config.yaml
activation: "geglu"
qk_norm: true
init: "normal"
init_std_qkv: 0.0284
warmup_steps: 351
schedule: "wsd"
seq_len: 768
steps: 8790
Each number is 128 + 24 x the weight over its row's rms, rounded and kept within 0 to 255. Layers, rows and columns count from 0. The size above them is the row's rms in percent of the matrix's.

# layer 6 MLP up, 512x192, rms 0.0979, rows 263-274, columns 0-191
size [104 103  98 102 107 100  93  99  95 105 103  99]
[[162 117  98 120 130 143 175 132 112 139 178 109 150 108 123  89 101  68 126 150 119 125 127 106 145 104 131 135 112 162 115 155 109 124 162 147 164 114 124 134 148 109 154 199 125 127 165 174 134 104 109 103 148 108 105 144 137 157 147 126 142 120 119 169 163 111 160 173 117 107 109 139 134  92 125 107 111 120 133 122 113 131 118 143 150 123 140 116 122 119 136 173 142 125 131  95 118  84 124 105  76 124 144 137 147 164 145 104 129 154 136 177 123 103 116 107 137 149 217 143 130 138 113 147 134 147 132 136  91  96 149 172 121 113 145 103 123 139 128 105 117 134 131 127  97 130 164  91 117 159 103 135 144 118 107  82 111 108 121 117 120  72 162 135 128 153 116 170 138 130  87 130 124 140  74 108 166 122 147 155 111 119 166 111 148 154 156 129 146 141 113 163]
 [133 126 143 143 131 130 147 137 125 103  90 101 114 120 117  95 121 211 146 154 105 168 162  89 155 135 135 138 113 159 124 159  91 120 165 113 146  95  90 122 106 172 118 137 147 130 137  97 116  75 112 127 120 118 108 134 132 161 111 154 116 130  72  95 116 153 144 103 103 155 172 121 126 123 108 132 114 164 135 123 153 110  83 110 169 104 128 140  68 161 145 130 122 118 153 150 127 135 116 113 107 145 164  93 111 135 140  98 130  90 154 127 103 139 135 119 157 105 117 162 105 131  90 152 134 133 132 149  79 132 118 179 135 120 128 162 194 172 131  90 170 135 101 123 151 103 136  96 117 140 165  99 113 118 107 115 124 118 126 111 109 138 106 123 127  86 130 111 114 137 104 114 169  97 126 101 124 155 125 170 139 135  87 124 165 116 119 140 134 135 128 103]
 [146 123  99 138 113 157  87 158 142 118 144  98 149 129 144 141 143 137 101 134 143 130 155 111 159 158 138 131 100  72 177  92 103 130 102 119  87 170  98 154  79 149  47 117 140 110 129 122 133 127 103 156 138  84 148 155 134 130 158 173 112 140 100 113 121 155  88  76 120 112 151 125 144 133 118 108 127 143  98  87 109 175 153 123 162 146 155 131 130 111 109 149 146 130 142 130 133 110 142 116 122 146 101 150 144 134 153  86 177 106 120 144 125  77 127 155 142 129 113 169 162 117 116 156 101 179 108 116 103 159 112 150 123  80 128 147 140 111 118 115 169 140 130 128 107 143 133 106 153 144 137 125 108 129  88 146  98 112 143 131 112 114 130 166  66 113 121 142 150 132 125 119 128 149 154 176 141 162 123 102 147 116 131 141 115 125 107 107 167 150 107 135]
 [147 126 114  96  93 131 154 121  64 122 114  97 127  69 120 126 159 101 137 132 140 115 145 113  94 101 132 157 109 129  93 117 146  69  71 132 138  98 149 122 112 135 130 116 144 101 164 102 111 108 108  95 106 162 151 144  91 168  64 139 126 184 101  76 154  95 130 158 143 119 123 144 101 131 117 132 115 157 158 128 136 128  80 120 106 119 142 137 164 156 157 139 126 115 148 132 137 105 124 115 128 127 112 105 149 102 144 128  97 134 101 123 137 127 135 136 106 114 137 146 130 158 101 151 136 148 165 133 146 124 111 135 111 110 103 162 145 112 150  96 122  96 156 135 161 144 108 103 120 164 142 100 137 149 114 116  93  98  98 178 146 141 165  80 119 160 115 100 144 111 102 135  99  90 120 120 151 159 148 145 128  88  83 100 127 146 144  94 106 107 106 109]
 [146 119 157 127 128 139 152 155 127  88 116 111 107 128 105 131 104 137 144 114 124 140 178 135 138 156 136 151 135  85 105 147 130 111 129  77 148 164 125 133 103 177  93 124 134 137 148 161 146 122 127 118  82 124 119  89 134 172 158 147 110 101 130 152 126 140  86  80 154 138 140 151 157 124  92 132 183 128 158  87 124 142 140 122 143 164 109 187 124  87  89 145 163 126 142 151 144 125 121  87 137 175 102 142 121 158 126 134 147 163 124 154 163 142 121 129 134 145 157 135 144 130 122 186 134 136 137 136 158 120 114 140 128 125 100 120 125 100 136  81 152 110 153 125  82 139  75 142 171 155 140 119 118 130 121 154  89 168 175 144 119 160 111 115  88 126 117  89 111 132 151 135 136 157  97 138 131  93 151  93 133 150 108 136 147 125 130  95 122 172 108 154]
 [122 131 132 116 143 126 129 107  90 151  99 166 141 176 137 121 123  89 113  90 118 165 142  80 125  94 140 117 142  98 156 109 120 149  94 150  84 173 148 135 156  99  91 165 129 124 109 119 151 130 134 126 132 136 168 176 166 104 157 128 104 139 141  90 136 124 127 118 133 119  84 146 146 122 115 122 111  84 177  85 152  88 129 103 114 127 106 127 169  82  98  87 143  94 139 121 116  97  94  96 151 130 141 127 114 123 134 108 104 158 150 131 158 105 125 158 121 161 114 142  97 141 106 146  88 134 138 139 129 124 153 128 144 140 106 132 145  81 129 129 115 110 112 167 102 139  99 147  81 156 135 125 127 148 159 156  93 124 171 128 173 112 113 157 127 112 189 110 135 119 153  74 102 166 125 124 140 131 140 124 120 135 134 127 131 145 134 163 123 148  83  93]
 [128  93 132 147 142 140  88 126 135 147 125 116 110 132 161 139 135 106 108 112 117 111 128 135  87 142  93 138  83 139 174 157 107 142 124 169 143 180 115 113 117 153 100 156 142 125 145  44 109 152 122 136 144 136 103 165 139 151  65 124 104 151 150 153 115 104  92 123 140 131 129 118 123 111 103 143 156 127 100 116 154 130 115 130 113 138 121 121 150  96 130 126 115 150 148 114 118 129 118 174 123 110 113  81 111 146  93 105 140 130 117 148 166 162 139 125 125 103 109 160 158 140  84 115 153 113 161  79 129 135 124 114 114  98 101 121 139  92  93 144 132  73 122 125 174 131 117 101 132 135 134 121 115  81  81  99 129 117 140 118 173 155 152 110 109 106 122 121 155 179 122 113 151  79 141  93 128 176 115 143 112 151  89 153 131  96 132 114 175 106 120 157]
 [123 113 149 127 122 117 119  83 112 135 112 123  60 127  87  80 151 133  96 135 124 153 145 120 100 132 114 117 117 119 134 106 134 126 150 103 132 155 126 119 140 152 175 117 144 128 106  99  67  81 116 132 116 161 151 150 122 101 112 128 140 128 125 141  79 123 140 188 122 119 137  91 111 154 120 134 170 158 153 133 151 129 128 137  87 154 100 187 160 131 113 167 113 170 139 158 136 139 111 111 137 124 149 122 135 110 142 131 133 139 102 169 179  96 121  96  91 148 149 140 136 134 120 127 180 110  87 123 123 108  93 105 163 138 160 119 127 121 156 205 162  97 146 106 136 126 103 119 122 153 124 149 159 120  99  90 110 137 124 143 168 161 173 128  88 130 134 146 154 112  96 128 110 168 149 107 155 117 106 148 133 138 137 140 120 136 132 161 112 105 111 143]
 [142 122 141 116 122  88 158 140 167 140 120 115 122 154 152 116 153  82 106 169 100 126 139  82 148 123 147 135 165 136 161 106 157 160 121 119 149 121  99 148 122 191 126 110 125 116 126  53 167  87  95 160 105 163 101 102 132  83 113 114 127 123  60 109 124 122 185 142 118 143 150 118  96 131 112 150 116 155 149 124 144 173 139 122 146 122 157 118  84 140 153 100 129 127 117 144 164 118  82 133  65 138 127 112 127 127  96  95 149 109 121 160 138 139 132 142 143  95  90 175 167 126 134 127 126 147 149 118 168 104 102 133 148 132 130 121  96 116 102 131 137 145 113 114  92 105 139 142 115 121  75 136 103 174 111 137 115 134 130 127 130 111 104  99 157 145 126 182 119 127 140 143 121 103 132  97 102 123 122 141 104 127 110 113 139 117 170 132 163 135 117 123]
 [111 149 118 162 133 155 114 122 150 108 139 133 180 137 139 137 162 161 114 119 126 114 161 146 121 113 160 126 144  96 122 158 124 139 111 113 127  99 120 173 155 141 135  67 160 131 138 150 129  88 151 137 137  94 162 147 137  95 165  83 160 110  78 185 147 105 111 123 125 178 132 127 129 109 105 124 146 138 132 121 132  86 148 116 136 143 102 130 117 120 147  90 134 122 126 147 159 126 104 134 109 147  78 149 148 151 124 150 177 133 136 129  95 112  93 130 121 101 146 160 157 152 107 150 174 142 125 154 100 116 159 144  68 159 133 117 134 120 130 109 121 151 117 110 152 102 107 157 121 109 142 143 117 144 138 160 163 162 206 145 154 133  97 159  88 109 132  69 124 125 173 138 119 105 131 154 145 148 123  98 155 115  99 155 140 113 132 124 125 139  94 137]
 [147 120 123  62 152 107 143 170 104 132 147 152 142 126 141 145 158 137 127 142 169 112  96 102 160 101 105 121 130 126 118 153  94 129 117 115 133 115 155 144 131 120 118 151 112 159 181 137  75 117 110 110 121 200 146 139 132 139 112 159 122 132 103  85 120  99 100 166 129 112 154 121 131 142 116 109  73 150 129 126  79 116  94 121 125 198 132 156  67 103  97 149  69 147 145 159 122 104 139 176 115 131 124 132 142 110 117 122 115 132 105  86 137 114  93 123 136 136 127 140 103 140 139 113 125 166 122 140 128 115 120 128 136 177 102 172 147 143 148 131 153 103 159 111 140 101 132 115 122 157 155 108 162 130 126 143 137 107 137 145 157 173 131 113 155  77 148 165 100  95 105 118 129  89 108 127 103 118 112 135 111 121 100 120 133 165 130 145  97 144 128 153]
 [131 150 128 114 109 149 119 145 105 136 132 146 142 140 173 158 133 118 141 146 184 101 111 110  77  84  91 162 104 141 138 153 110 157 107 153 113 100 124 102 111 133 138 159 145 139 144 165 115 148 136 162 132 175  90 125 129 152  98 102 118 151 163 139 155 106  86 167 154 120 125 147 128 155 160 143 125 138 115 118 123  96 114 143 140 167 128 122 163 124 122 143 137 117 177 173 120 149 122  61 138  84 130  75 171 126 115 141 107 134 124 118 144 139 126 167 100 163 127  71 141 109 152 110 106 132 170 119 138  82 161 134 157  97 117 165 109 176 129 116 149 120 147 146 179 117 124 158 121 123 120 120 143  89 119 146 115 154  98 136 133 164 123 117 132 102 116 122 113 119 158 113 158  77 131 135 119 117 104 182 112 117 137 122 133 155 129 158 128 116 152 154]]
# layer 6 MLP down (transposed), 512x192, rms 0.095, rows 263-274, columns 0-191
size [102 105  97 100  97  97  94  99  95 102 105  98]
[[113 139 128 139 163 121 102 122 128 140 131 137 147 116 105 104 150  85 117 101 110 106 112  93 162 119 106 126 155 136  97 157 153 157 133 142 124  92 120 143 142 133 132 135  84 177 139 121 107 160 128 129 114 129 121 139 123 154 136 136 141  95 145 175 103 161 165 139 109 122 163 137 133 135 129 115 146 102 151  38  80 145 109 105  98 131 133 121  95  96 155 154 130 149 162  96 119 110 159 116 140 146 131 115 125  97  95  65 115 101 150 128 130  93 110 173 147 101 101 142 133 171 134 125 142 107 156 165 115 145 112 150 140 143 133 113 123  85 105 153 161 147 140 106 169 147  90 122 164 126 112 138 109 146  91 117 115 129  91 104 146 142 133 116  63 122 175 147 128 140 175  76 102 151 106 144 139 142 141 113 135 121 118 150 153 133 105 147 143 104  89 154]
 [152  95 112 159 141 117 152 116 113 132 111 121 140 114 138 133 129  95 128 140 126 137 137 131 145 162 101 104 190 137 104 107 117 120 167 127 121 109 146 115  92 143 131  96 124 174 168 141 134 114 130 103  94 107 111 154 138 128 144 129 123 118 104 145 145 166  84 102 155 150  80 147 144  79 171  95 144 160 133 127 115 173  95 133 159 115 155 104 195 134 142 104 160 119 127 122 136 101 163 171 174 114 147 163 159  92 150 111 135 103 131  78 111 115 150 157 167 140 133 122 127 125  94 138 130 157 120 117 143 121 148 163 167 154 135 153 175 159 110  83 116 118 150 131 115 122 103 154 106 182 145 152 160 133 126 135 146 116 118 141 131  82 130 120 149 105 126 147 113  94 134  95 107 101 130 121  87 131 142 116  99 143 120 125 189 125 102 132 111 100 100 137]
 [ 87 139 176 108 120  83 156 102 123  99  94 130 100 133 130 204  90 125 124 125 111  97 117 166 102 113 144 125  94 163 150 109 119 119 104 131  89 143  76 111 134 120 166 123 178 172 146 104 157 162 135 145 140 149 127 123  94 134 182  93 114 145 123 122 156 125 106 139 134 118 148 172 128 114 109 177 178 114 136 109 132 120 137 139 127 167 111 178 175 132 125 147 137  94 147 148 151 125 137 141 144 162 109 143 116 127 111 113 158 163 134 103  96 104 122 138 125 119 173 124 109 133 135 140  98 120  78 122 145 125 147 122 107 111 166  94  78 135 139  88 121 113 122 119 128 133 112 119 153  87 130 112 100 112 133 190 116 119 140 162 113 173 168 145 150  98 137 133 126 145 130 113 139  97 143 129 140 123 126 144 126  98 145 142 105 128  93 165 114 120 129 124]
 [113 115 117 170  87 123 144 111 122 127 151  72 148 154  88 132  98 120 147 102 142 113 151 116  91 144 145 135 195 151 108  88 134 120  92 136 115 133 145 125 110 130 142 123 150 198 135 116 142 141 132  67 122 129 163 138 147 115 156 129 143 110 166 121 118 109 149 130 144  86 111 123 103 164 100 148 109 107 104 131 136 130  64 114  99 138 163 135  90 129 135 151 119 109  74 159 132 117 150 139 166 122 137 117 128  90 170 129 125 162 154 130 113 125 121 151 146 114 146 119 105 115 119 131 133 126 126 140 126  85 106 146 105 137 139 128 123  92 107 127 131 118 197 143 122 124 128 139  92 145 164 162 116 137 117 120 105 185 104 139 108 114 131 151 106 120 197 138 152  99 116 100 183 132 158 121 148 121 108 102 171 144 130 103 144 121 106 167 149 136 142 147]
 [157 185 141 134 131 132 114 183 113 161 138  98 120  95 132 135 167 118 124 130 154 156 161 100 121 138 190 167  98  82 115 119 120 119 171 121 120 113 125 122 127 111 103 150 152  32 132 124 100 139 119 122 119  85 133 134 134 118 118 119 128 142  78 138 120 115 145 151 132 118 132 115 113 116 108 136 131 144 132 136 150 150  93 117 160 112  85 132 133 100 112 123 116 138  88  94 124 123 122 174  97 102 135 130 157 129 166 128 140 173 143 133 156 116 146 116 118 125  97 122 115 137 114  96 139  85 135 119 156 159 145 168 110  86 102 143 102  91 150  83 150 141 141 129 111 118 109 119 132 134 131  76 115 119 123 149 145 118 156 116 100 160 138  83 116 131 151 118  82 108  87 117 101  99 153 111 128  81 124 124  83 155  95 155 139 120 136  95 100 111 151 109]
 [130 104 128 138 117 160 152 153 214  74 123 163 140 172 162 133 119 160 135 132 116 142 102 123 147 161 153 134 153 140 113 140 146  97 134 105 103 108 135 187 116 121 143 123 136  94 137 127 126 126 113  84  92  91 150 129 136 113 115 136 162 122 141 129 152 112 117 109 113 156 102 143 153 110 122 102 130 151 149 149 101 100 125 157 103 136  99 128 116 107 131 144  83 124 167 156 130 118 196  96 136 130 137 127 117 104 138 121 159 159 160 118  99 144 160 135 151 126  85 142 155 129 170 113 165 135 145 104 133 103 114 141 136 111 128 144  84 183 109 150 107 153 102 145  98  68 135 113 181  95 125 130 109  96 134 122 113  92  87 101 102 116 155 112 135 125 120 103 133 137 166 154  89 138 123 128 124 158 130 138 141 139 100 165 155 112 115 120 130 146 141 169]
 [137 153 126 156 109 160 108 110 115 155 151  91 115 109 135 126 106 157 133 127  63 128 105 135 113 127 119  91 130  95 148 136 111 102 114 170 110 150 133  99 154 116 119 100 140  86 162 113 129 156  66  93  63 114 121 109 148 155 124 143 119 139 101 131 129 105 112 102 136 110  82 106 112 124 140 122 147 116 138 147 133 134 143 147  87  91 111 173 124  94 122 101 119 124  99 150 125 154 141 128 162 131 125 114 141 174 110 139  89 148 133 127 145 148 136 150 143 123 130 116 122  60 132  99 156 131  96 137 143 139 148 141 111  98 135 106 120 120 125 155 163 137 179 104  80 162 150  92 109 149 156 157 105 109 110 116 127 155 104 114 120 123 172 125 167 190  97 152 150  91 137 137 128  92 124 188 118 133 124 128 107 120 154 134 182 122 118 110 147 142 147 115]
 [134 152 112 158 130 143 114 160 154 120 172 132 128  93 131  90 130 129  84 103 150 138 127 108 133 170 140 120 170 149 163 107 119 117 145 128 146 144 108 150 125 134  98 117  92  97 136 153 135 116 191 140 125 175 155 141  88 113 156 131  99 126 153 114 117 106 118 148  54 152 123 129 125 145 111  90 143 102 162  81 101 115  83 134 155 114 111 116 142 139  96 155 146 142 126 141 117 131 156 105 136 106 132 103 122 142 105 143 104  71 104 128 138 162  91 150 107 130 126 185 116 113 107 138 177 148 153 194 131 177 118 129 165 119 125 101 153 126 128 129  98 123 125 125 137 172 116  94 132 111 136 126 155 126 140 115 111 137 130 154 122 138 143 143  89 142 116 115 112 138 147 122 117 142  89 121 133 121 125 145 167  81 127 114 164 163 151 166 166 150  97  86]
 [112 158 145 124 137 193 127 131 143 178 143 141 148  81 117 152 152 100 132 156 155 171 123 128  85 109 117 140  82 122 135 116 128 135 130 129 189 172 175 124 136 133 118 138  81 106  77 137 109 124 113 123 135 108 134 126 127 110  86 125  84 132 137 123 141 147 137 128 126 116 113 121 143 142  91 128 131 148 106  91 108 126  70 128 118 170 106 109 128 134  90 130 135 133 165 149 143 159 114 122 140 102 155 125  97 142 111 112 145 122 180 135 149 119 130 120 102 113 144 162 150 132  94 138 120 142 150 118  93 144 117 173 118 150 115 113 158 112  61 136 112 128 133 171 119 101 150 140  90 142 136 121 122 116 110 180 122 110 121  81 136 129 112 148 114  91 104 186 153 135 134 182 119 117 100 144 114 125 145 136 127 137 152 129 116 114 169  78 120 137  71 138]
 [158 125 136 125 103 139 137 129 147 136 116 112 132 103 110 140 179 165 111 128 118 101 147 121  68 117 154 126  89 133 113 168  73 125 120 127 125 169 141 109 169  67 102 162 157 112 130 127 159 113 112 126 124 122 142 145 180 116 179 119 147 122 153 205 135 136 108 120 112 102 117  76 114 117 119 118 148 115 139 134 115 137 119 154 106 106 119 128 130 115 160 140 136 123 163 105 170 127 136 126 175 115 101 113 181 158 149 116 134 113 157 177 104 101 111 162 137  92  98  93 183 129 103 101 150 153 145 153 173  99 150 115 141  99 107 115 171 111 161 131 108 151 154 148 115 138 142 132 130 102 179 121 126 124 129 126 147 134 123 162 148 121 146 144 106 142 130 102 148 132 133 145 133  81 113 147  98 120 138 130 125 145  86 133 161 127 139 105 151 104 144  99]
 [127 120 139 124 140  78 132 134 114 152 126 121 153 152  88 116 141 149  86  33 105 131 143  96 129 126 104  69 162 156 105 116 114 124 140 127 133 124 147  85 117 143 137 109  97  91 144 124 148 114 116 109 119 122 152 128 124 115 167  90 113 138 137 114  92 132 100  97  96 129  84 118 129 155 120 134 110 129 140 152  78 137 136 148 144 125 138 111 141 141 137  85 113 127 156 154 157  96 138  86 126 108 110 126 132 141 124 116 124 130 127 120  80 131 136  79 111 155 144 109 110 161 135 201  99 150 168 133 141 120 148 142 104 102 129 123 100 133 123 164  93 156 160 121 101 143 123  97 145 107  96 100 127 127 121 120 128 131 138 112 115 114 172 151 112 120 163 122 141  84 112 143 147 127  86 149 122  90  83 146 132 135  95 119 175 152 168 169 160 157 113 156]
 [176  86 110 131 146 167 149 145 127 180 140 106 123 100 153 122  80 170 125 126 171  90 133 127  82 122 130 104 150 163 119 143  96 137 122 134 139 123 111 155 113 145  78 123 143 120 126 113 145  86 152 131 107 173 108 138 109 133 112  80 133 111 114 121 106 101 125 130 133 111 121 158 123 146 116 124 142 116 107 107 129 153 131 141 120 130 134 126 126 133 151  86 139 152 146 127  84 133 158 124 116  94 133  96 160 166  85 124 116 133  81 127 159 122 117 119 123 119 167 126 106  90 144 129 137 119 159 130 122 191 136  93 142 118 125 107 108 115  94 124 107 121 108 109 123 137  73 126 126 130 131 137  68 118 150 166 109 178 163 174 113 154 129 130  80 180 112 105 131 155 107 189 169 146 101 111 161  95 145 120 109 131 129 149 121  80 140 125 129 136 109 142]]
# layer 6 MLP gate, 512x192, rms 0.0962, rows 264-275, columns 0-191
size [105  96 100 103  97  99  98  93  98  99 104  96]
[[152 114 131 156 128 134 154 159 162 145 113 117 112 164 139 174 186 173 107 111  96 100 161 129  95 120 171 151  99 160  96 129 131 132 118 114 111  92 144 128 105 149 114  92  68 121 136  97 145 119 122 122 104  65 118  88 108 121 166 137 105 102  98 164 189 118  92 136 125 153 104 122  91  94 150 155 136 160 117 150 138  95 135 152 124 129 100 138 111 103  86 100 134 135 139 106 120 127 141 132  51 188 160  96 142 134 134 140 138 121 126 139 108  98 131 139 127 160 142 145 140 100 137 143 135 144 137 152 135 149 138 114  91 164 142  98 164 143 114 104 119 123 117 103 119 129 138  93  86 101 116 144 128 119 132 134 144 123 171 129 100 140 148  94 147 122 128 119 148 139 170 160 189 118 105 136 127 116 145 124 151 145  94 115 109 148 136 143 129 129 141 122]
 [139 100  80 175  85 122 122 162 151 153 119 112 166 111 112 144 162  89 134 158 104 165 100 150 166 143 136 115 120 118 149 131 102 130 115 135 125 177 137 157 119 137 105 127 173  96 126 115  91 127 144  99  92  74 141 142  89 126 135  88 138 101 118  93  91 132 115 137 104 147 164 118 150  71 136 124 128 129 104 151  99 140 136 128 147 137 133  82 139 145 125 151 112 150 125 123 132 157 145 150 102 148 112 140 149 144 172 145 122 110 135 104 117 148 159 141 120 120 134 118 152  91 113 112 120 138 107 119 129 123 139 131  97 113 107 160 124 172  86 170 140 137 129 181 124 134 152 112 125 120 128 138  96  91  77 115 130 155 105 103 100  83 163 155  94 106 137 145 118  99 116 131 164 152 137 165 172 157 111 130 174 105 125 143 150  97 188 115 129 128 114 103]
 [136 136 112 155 106 135 132 115 143 145 131 103 133 102 165 103 128  85 127 112 161 105 150 110 128 150 128 145  93 150 152 103 156 120 137  99 119 161 147 137 104 163 100 147  98  87 106 133 108 107 153 138 181  86 149 158 135 108  93  69 107 121 115  90 169  86 126  90 112 117 120 128 139 121  90 178 132 124  95 108 132 132 113 165 134 118  80 129 145 145 127 104 141 185 159 124  96 134 147 147 126 147 147 104 146 137 156 162 110 161 137 113 134 115 133 107 124 135 150 126 170 137 119 143 155  98 120 122 110 166 109 139 141 124 110 132 166  98 154 131 152 130 136  76 157 159 149 134 101 135 130 104 144 164 101 142  60 118 103 137 121 147 153 117 116 150 149  96 107 124 103 100 114 143 104 147 131  89 170  82  86 141 146  90 109 121 138 137 118  94 153 158]
 [131 142  65 134 116 159  84 125 110 175 126 172 130  84 102 153 141 149  93 135 137 152 117  83 105 148 147 118  96 149 152  93 109 152 131 122  91 154 145 128 111 118 113 152 140 122 115 104 143 108  73 131 160 123 127 143 137 123 143 125 141 140 124 161 145 129 145 155 119 138 119 126  78 105 144  85  86 108 127 123 138 153 116 151 102 139 123 107 143 121 124 101 145 152  92 128  75 137 109 134 140 112 183 124 170 145 140  94 101  84 142 166 112 103 114  90 120  92 131 139 105 119 140 104 131 166 100 145 103 103 134  77 156 134 143 115 118 123 125 141 136 131 105 111 137 120 172 130  80 131 160 160 155 158 133 139 162 123  99 167 159  77 124 127 113 113 141 108 130 149  92 125 108 104 164 134 103 159 132 134 108 161 140 100 104 134 149 139 127  88 164  79]
 [194  93 114 115 111 167 103 181 137 122 125 121  95 135 140  97 104 131 117 138 113 144 134 132 130 153 104 102 108 112 136 125 117 132 115 121 130 124 140 157 125 129 173 150  71 132 163 115 102 123 163  91  91 110 126 132 103 184 117 150  76 157 128 163  92 103 119 142  68 177 165 153 163 161 114 114 111 121 103 138 154 118 133 126  92 120 173 187 125 170 139 154  95 132 144 187 110 146 135 120 110 114 107 146 151  95 101 134 138 132 153 134 135 121 145 129 110 181 143  91 129 114 125 116 150 107 155 145 129 128 109 130 159 110 111 129 104 171 105 143 108 131 117  99 142 143 131 141 116 135  99 156 124 121 107 110 174 113 137 144 115 152 133 101 157 124 136 106 111 124 107 143 128 115 171 110 127 169 130 122 130 140 146 143 151 170 106 129 167 157 175 132]
 [129 200 132 157 105 131 136 151 154 145 101 131 125  98 120 149 131 124 141 145 171 141 123 114 115 118 173 118 153 142 104 165 165 118 100 146 177 142  89 140 133 122 131 130 129 118 127 145 115 112 144 180 119 107 158 149 165 130 111 148 128 112  90 118 136 133 117  93 135 184 119 128  92 130 132 181 144 152 143 150 157 119 116 165 129 116  93 157 127  95  90 114 151 160 128 118 141 113 147 122 121 135 171 134 134 136 128 156 134 146 169 114 131  85 137 119 102 113 111  69 117 118 114 147 113 146 116 180 118 183 142 171 120 144 130  98 106 121 112 120 101  99 140 133 158 128 113 115 127 100 133  79 147 103 149 119 134  99  90 133 135 115 158 108 127 141 141 116 145 100 142 114 127 131 175 134 142 105 114  33 142 146 155 136 161 148 120 109  70 121 141 128]
 [174 119 129 149 127 100 121 131 103 110 111 126 124 128 148 170 135 125 129 116 184 130  94 114 156 141 166 148  94 133 131 157 119 134 145 143 115 122 152 115 125  93 117 125 120 117 161 163 192 142 106 118  73 103 128 126 121 154 120 115 198 117 143 107 166 142 117 139 132 153 120 108 110  87  93 124  65 150 128 134  75  94  93 119 129 152  93 139 102 120  93 129 138 102 115  99 117  95  83 133 110 143 120 119 103 147 119 127 117 121  86 125 136 139 105 102 124 139 105  96 117 154 169 168 154 105 112 158 148 131  92 107 138 129 166 144 144 153 141 131 162 127 104  96 119 114 132 107 145 126 139 131 144 138 112  72 155 100 117 175 143 132 110 119 144 103 163 140 126 116 152 135 106 107 139 145  88 181  78 121 110 148 120 104 149 141 129 113  85 163 131  90]
 [147 111 106 119  95 111 140 124 106 125 104 146 123 122 157  89  69 131 141 187 131 151 127 133  97 165 105 125 135 141 123  97 149 140  95 120 146 161 133 118 146 113 130 151 163 115 110 133 135 110  78 159 166 151 114 125 117 132 127 128 146 139 134 122 158 126 188 121 122 118 140 133 148 107  87 136  74 143 120 150 136 182 143 169 119 125 159 135 123 151 123 154 106  98 146 120 165 114 111 145 123 146 113 134  89 162 126 116 127 104 159 120 155 147 102 165  97 131 119  98 181 106 108 101 132 105 132 138 144 145 150 138 153 105 148 127 173 180  99 143 141 156 112 140  94 160 160 126 139 176 167 132  86 120 151 115 128 115  86 133 133 163 139  77  99 190  88 122 119 124 117 115 129 120 126  94 136 147 132 119 138 148  90 143 187 152 139 155 102 115 146 133]
 [136  87 117 133 145 146 117 128 115 169 131 135 115 137 128 139 123  87 154 112 135 137 134 131 118 144 108 100 139 111 143 139 119 127 111 164 134 114 136 129 158 156 159 150 116 116 170 139 152 163 103 139 129 155 125 125 126 155 150 168 134 144 111  71 126 121 157 156 158  95 145 153  78  94 128 165 130 117 109 126 143 107 107 125 146  77 119  96 135 124  81 119 143 133  96 113 111 110 104 148 146 106 201 100 128 122 173 146  47 110 101 136 137 155 112 131 161 144 141 144 140  92 176 143 102 169 111 148 146 133 126 112 148 138 125  89 127 132  93 128 124 121 108 147 136 142 155 138 125 122 163 162 174 167 107  99 100 121 145 140 136 125 124 138 134 122 156 149 157 123 123 123 140 156 158 117 132 108 159 154  81 153 116 127 112 144 190 170 161  84 151 178]
 [151 176 106 181 131  88 140 153 133 169 150  86 152 107 114  97 159 148 144 114 154 117 126 112 115 115 167  83 107 114 135 161 170 127 128 142 145 129 127 153 139 137 134  94 128 112 133 100 116  82 108 138 108 127 147 162 156 159 118 123 147 135  70  96 123  89  96 175  87 157 156 101 113 116 112 145 106 141 124 146 111 131 124 150  92 127 136 132 129 126  90 168 144 144 126 134 141 160 103 167 134 120 155 108 146 114 130 156 112 139 107 121 143 123 138 107 101 105 123  87 170 120 126 113 140  92  87 142 128 129 129 170 137 145 132  97 171 117 116 136 150 116 113 132 126 155  81  74 142 122 151 147 150 122 103 141  84 133 111 115 178 138 171 164 139 145 173 156 103  73 153 136 125 128 135 129 166 146 147 159 127 133  98 124 169 117 127 125  83 127 110 138]
 [137 113  67 141 123 121  99 139 113 161 132 103 103 122 120 105 185 162 141 147  93 164 161 120 142 153 154 163 128 121 117 129 136  87 122 147 112 176 103 147 149 110 130 143 118 101 128 136 114 146 109 149  81 151 164 109 156 167 165 144 112 125  73  73 134 128 136 145  59 169 115 110 136  98 101 138 166 105 137 137 198 174 135 137 143 139 112 126 130 160 108 145 136 114 141 141 116 126 115 133 105 127  92 154 106 180 119 136 103 123 131 173  77  99 118 143 147 142 146 108 108 136 144 134 140 114 127 120  95 163 137 102 110 175 126 131 142 128 146 145 155 130 119 136 117 160 102 114 113 124 101  98 121 132 122 148 133 103 144 133 127 109 148  93 132 161 141 144 175 134 139 102 144 123 135 142 128 105 143 156 141 148 102  64 134 117 104 115  88 150 151 102]
 [135 123  70 150 121 127 126 122 117 137 134 120 109 144 138  97 189 143 122 120 123 121 137 123  83 125 125 117 116  76 128  89 159 114  65 137 128 127 109 136 125 132 129 137 104 110 169 104 125 140 141  96 121 138 130 136 147 142 160 132 128 109 120 155 124 139 100 133 129 132 144 105 100  99  91 159 138 121 128 146 119 136 124 130 164  96 114 173 107 134 121 129 146 132  89 136  90 112 127  95 163 137 170 132 119 137 102 189 126 108 130 148 146 136 110 112 113 144  95 117 101 126 114 137 135 141 138 113 168 153 106 113 110 194 122 146 136 142 149 103 183 169 121 133 104 123 117  62 119 114 136 117 171 142 133 139  56 161 145 117 104 128 156 155 156 137 156 129 144 128 177 149 166 134 142 145 144 143 147 122  81 115 134  75 101 158  68 121 112 141 155  82]]